config.toml
n_layer = 11
d_model = 768
n_head = 8
n_kv_head = 8
head_dim = 96
d_mlp = 3072
vocab_size = 17143
activation = "gelu"
norm = "layernorm"
norm_place = "pre"
norm_eps = 1e-06
positions = "learned+rope"
rope_base = 10000.0
rope_fraction = 1.0
qk_norm = true
attn_scale = 0.102
bias = "none"
tie_embeddings = true
parallel_block = false
init = "normal"
init_std_qkv = 0.015
init_std_o = 0.0032
init_std_up = 0.015
init_std_down = 0.0032
optimizer = "cautious_adamw"
lr = 0.000683
beta1 = 0.95
beta2 = 0.99
weight_decay = 0.28
lr_head = 0.00901
grad_clip = 0.5
warmup_steps = 594
schedule = "cos"
final_lr_fraction = 0.0
batch_tokens = 262144
seq_len = 1024
doc_mask = true
z_loss = 1e-05
train_tokens = 1363000000
steps = 5200
dataset = "wikipedia_en"
Each number is 128 + 24 x the weight over the matrix's rms, rounded and kept within 0 to 255. Layers, rows and columns count from 0. Numbers have three digits each.

# layer 2 MLP up, 3072x768, rms 0.0212, rows 968-989, columns 320-383
176155110088094100131152169135132080150162160088130130153109096120152149130115132146100099137128102112114124174157135158115148136096154124100145124104172146113162146138108100123107110128126111
105126174116113109127117150165139134111130125138143124125113118127134070114138115144105124101104148135125111123105101148102101117099106184112162108157149107130125129140153112127127148109142123
106154136142149098105144116106136127122109097124137122108146118157107176104133148138123125155102128102142137154168076124150090137117183107149128138138098146117121127139101130123134116093120190
123106139123137138092110139115133116119120120150082108131141111102118134109142112112154123116123138083117132161112117152140083101103123160136167133079130111142114118141071117093168092110124150
155142112099103151138142141118136076157153141092118135112106133110146149134106112134103149137117103135178112141122146140150085134120122087139116131129114120084136117113141146123125124145137126
157143127119155068146152142140134123159116145102138125143129115133097078130143110092123104136160096140125102130125101155150135115129101130108146118109127127130111113123101097135135152133128156
147114149137142085146137109176132107125135131106152137113116133120154144168164093142182093143141150133067105098188172107110056143089106145171106102109132112133163157148124132108162108107123062
116148120136154102112150127091103122154159099128175160107114127125111119140116132135113142120149092109152128177182154189121121141095123153108124138102174142130092109090143103086098120151128110
118123132156151116118119108133137145137073060183126105121121143120111091154099078141139128140155106133133099118156114119157126166111145160108108119118140120144114135172134151175127126141097160
136099154130139140120115136094124133134090129114139127101135133133178099105122095079123080142163120142098127140121172146110128120118105193140140132123132116096119157127127139150106159126157115
139125128140105131117149130124163118122125155116118148184114139110137142117127143122147113110108141106155141130138117167079121136099130139126136134117118174144110141109115086120119132113141155
152132154130109099110121165172128092095074129111120088134166040141145121143145130131120140162180136170151091127082189150120129104093159124137161161108162111130107116109139112129152109157119102
116115135161166124095137129090150121110142136088107136143142126093119183140104120111163137124121153075088092118128165156144151132116105136126135146137119097106162112158068152103064084134132134
112144189109139143137128182100162101160171129142112134140147085056140151150117134138090103130146136135164118133141137144119134110099111138140124122122114142153164132107101131130098164150131117
134094095156154126119133140112146128102086172128113126125090103080158130130153093114093122140131126086132117124126121139141102165098109138134130097116173183156160085133080130112146107151136118
154170122140139098100131159105111132080117160096134133116133113092133154113147115097084135114133118102150146140128134125117155150124120140125149129123149114150148134113162115150126115126109152
141172130061150168135159114138137142111141137103173097109134158100159093134144125182093093136093095138133112118109068156112156102146095100167094135131145092109115156094095116100151146152153132
161137116131163156098130164150110144104130104104113120126115108061126114116162095141123130132104117140103151145131105169138143096131136129180153118106127113136071128112124139123136129156145102
172135156138140110081154125149158129088111202089108087136114117099104102123132147159108122130143112127117157143123120113132139129149157150135153152081125068141149125092151104124110089118068136
130128155150120143101127143135154118126145149083140122126125140127086097141120122150161106125138141117131109167140133104141088114124120156123145125117201150148160154142146144125082108127127146
172152127139140133138172176112103089074137142106146139099091120121130137146117083120120099129094133124118135129101110159134147107102141108120129116099172184121140086157157118153096099125105147
174113165100144122134139148103127149109135129100143120089134127094139116114071108154164156145127130104141135148098157119125136156095132109118138163131139127063118156143077110098104157148121158
# layer 2 MLP down (transposed), 3072x768, rms 0.0127, rows 968-988, columns 320-383
189118170166125169143149147118112095110161144145179099101130125142137130131171137157096111094099092156097093119047170157104145124134155089118126114125113111147121157126134158115103110127133157
133082089152096123128115076100110117142150094156116099126116114111118159134140122149141121114150072113104110147153104114126122147097140082130157125097081172137135106172088157123128138112086107
053153171110131113137160145135155088167097127123105119186109148129157140115090091132106115098163173138109136088118134111134140124141104150116113123090171148121138128151146136127111144130087124
113120130145111104097123131119146109107179135115108161107141157132127120112119138124116118148136051133136139127132124110157135151135127120125156184152152108122083156127128111131161146157131103
096067124107141148154147124148096117178099154121119119109124126188139114140142142109166138149179091175169136121098116148132120124068129121103141135136165135164148149121147088123102128139141146
106119121147082129152105108143145157107097130117129162155129166153128180127129131118112134098121136107164135118179131111106151142133129091126109160135085133108145110142117108135112131116128157
125143124145146111139126134137118112141110105069127119134143136119133113136126113129112139140146255122088126094140115137131115109118106124126128114117091134102116147126126131128112128067109132
113119157143126111135145096101092087119080109129153115117172147131094119080121090147151100161091116136165104136149151127099109129109129155153103105118124086062085114157169111129127139108180134
181143134115080153123116145133132120142129140104142096099151096175137159128167127105123163141143079138138152139104116087138120139118113139177098108088148157116133104132135103135126114135131120
119172107175090109083122098138146143117091097144135085117101122128097165149145144153093145129131100103140137131132091130104116126142153104136134147101102085103132133151164129149154125136162149
143124100151105115119129140127112105129136129186120126046141106155116122087142065089140138080105123192092172160103158125113136114153120149135133110139142117140175095097130177111128118192130138
125097110133142134149142098154127082140158159084100124127115102145107150133128132107140109128135109141162093149130128184091111114094137170131125131146117103100096174163201088125124116108183133
130117074119133093121124133090122120111133126154116152132168175152117095143129104148126121137124168115133160104148125117152131112114117157091096154151132142173127141128146169118100126167113108
100135085140146111095170112106123125119136125127134108128140141147122091074131133104157099171131113129115135138106122100149154137116129103154106104111118133088078110130140141129129101168129131
088137146106115119117108142092102181145133132134124100166149140149089132124151140155108131111122081097169121131118162108140121088138147111093115129153103144129142113144142112157157121177113144
140116137115130116135105114110151141140135134127144147166135141146162145169159113150138119132102069142134136101097119107184162133116104119138143084122135104105145112132106093132133138122121104
129119146130109093109106134168098105129125157122178143138118079085104144123097133097109090148125118139150116113100159110149094147147115105178142130130116135135096113093092135077134134167125113
104112162096109140125094142123146075126105148128121134148086109210151148136080112132093127123102159105121080112153123137116152124147122111079119142115162134114173128145141128105154119154121118
132121104097146132126146115111122092152155118104129125116103170136127113110180160108145101113121128119115170119077153115170138123117163113194160120130111156118147070078120141125110137151146137
164110082149135092118108152127126137153116075128117113131117149120154108107100109098101138100127196164094120127093106107122165145159125101132117133125114151138149121150114174121124128116124120
165115137137198165131102077108128115138069216137110126108115186121129106148133130138115091124131140154107133113136140171152131074101123109147115137109076105141109165120117106101070109120151137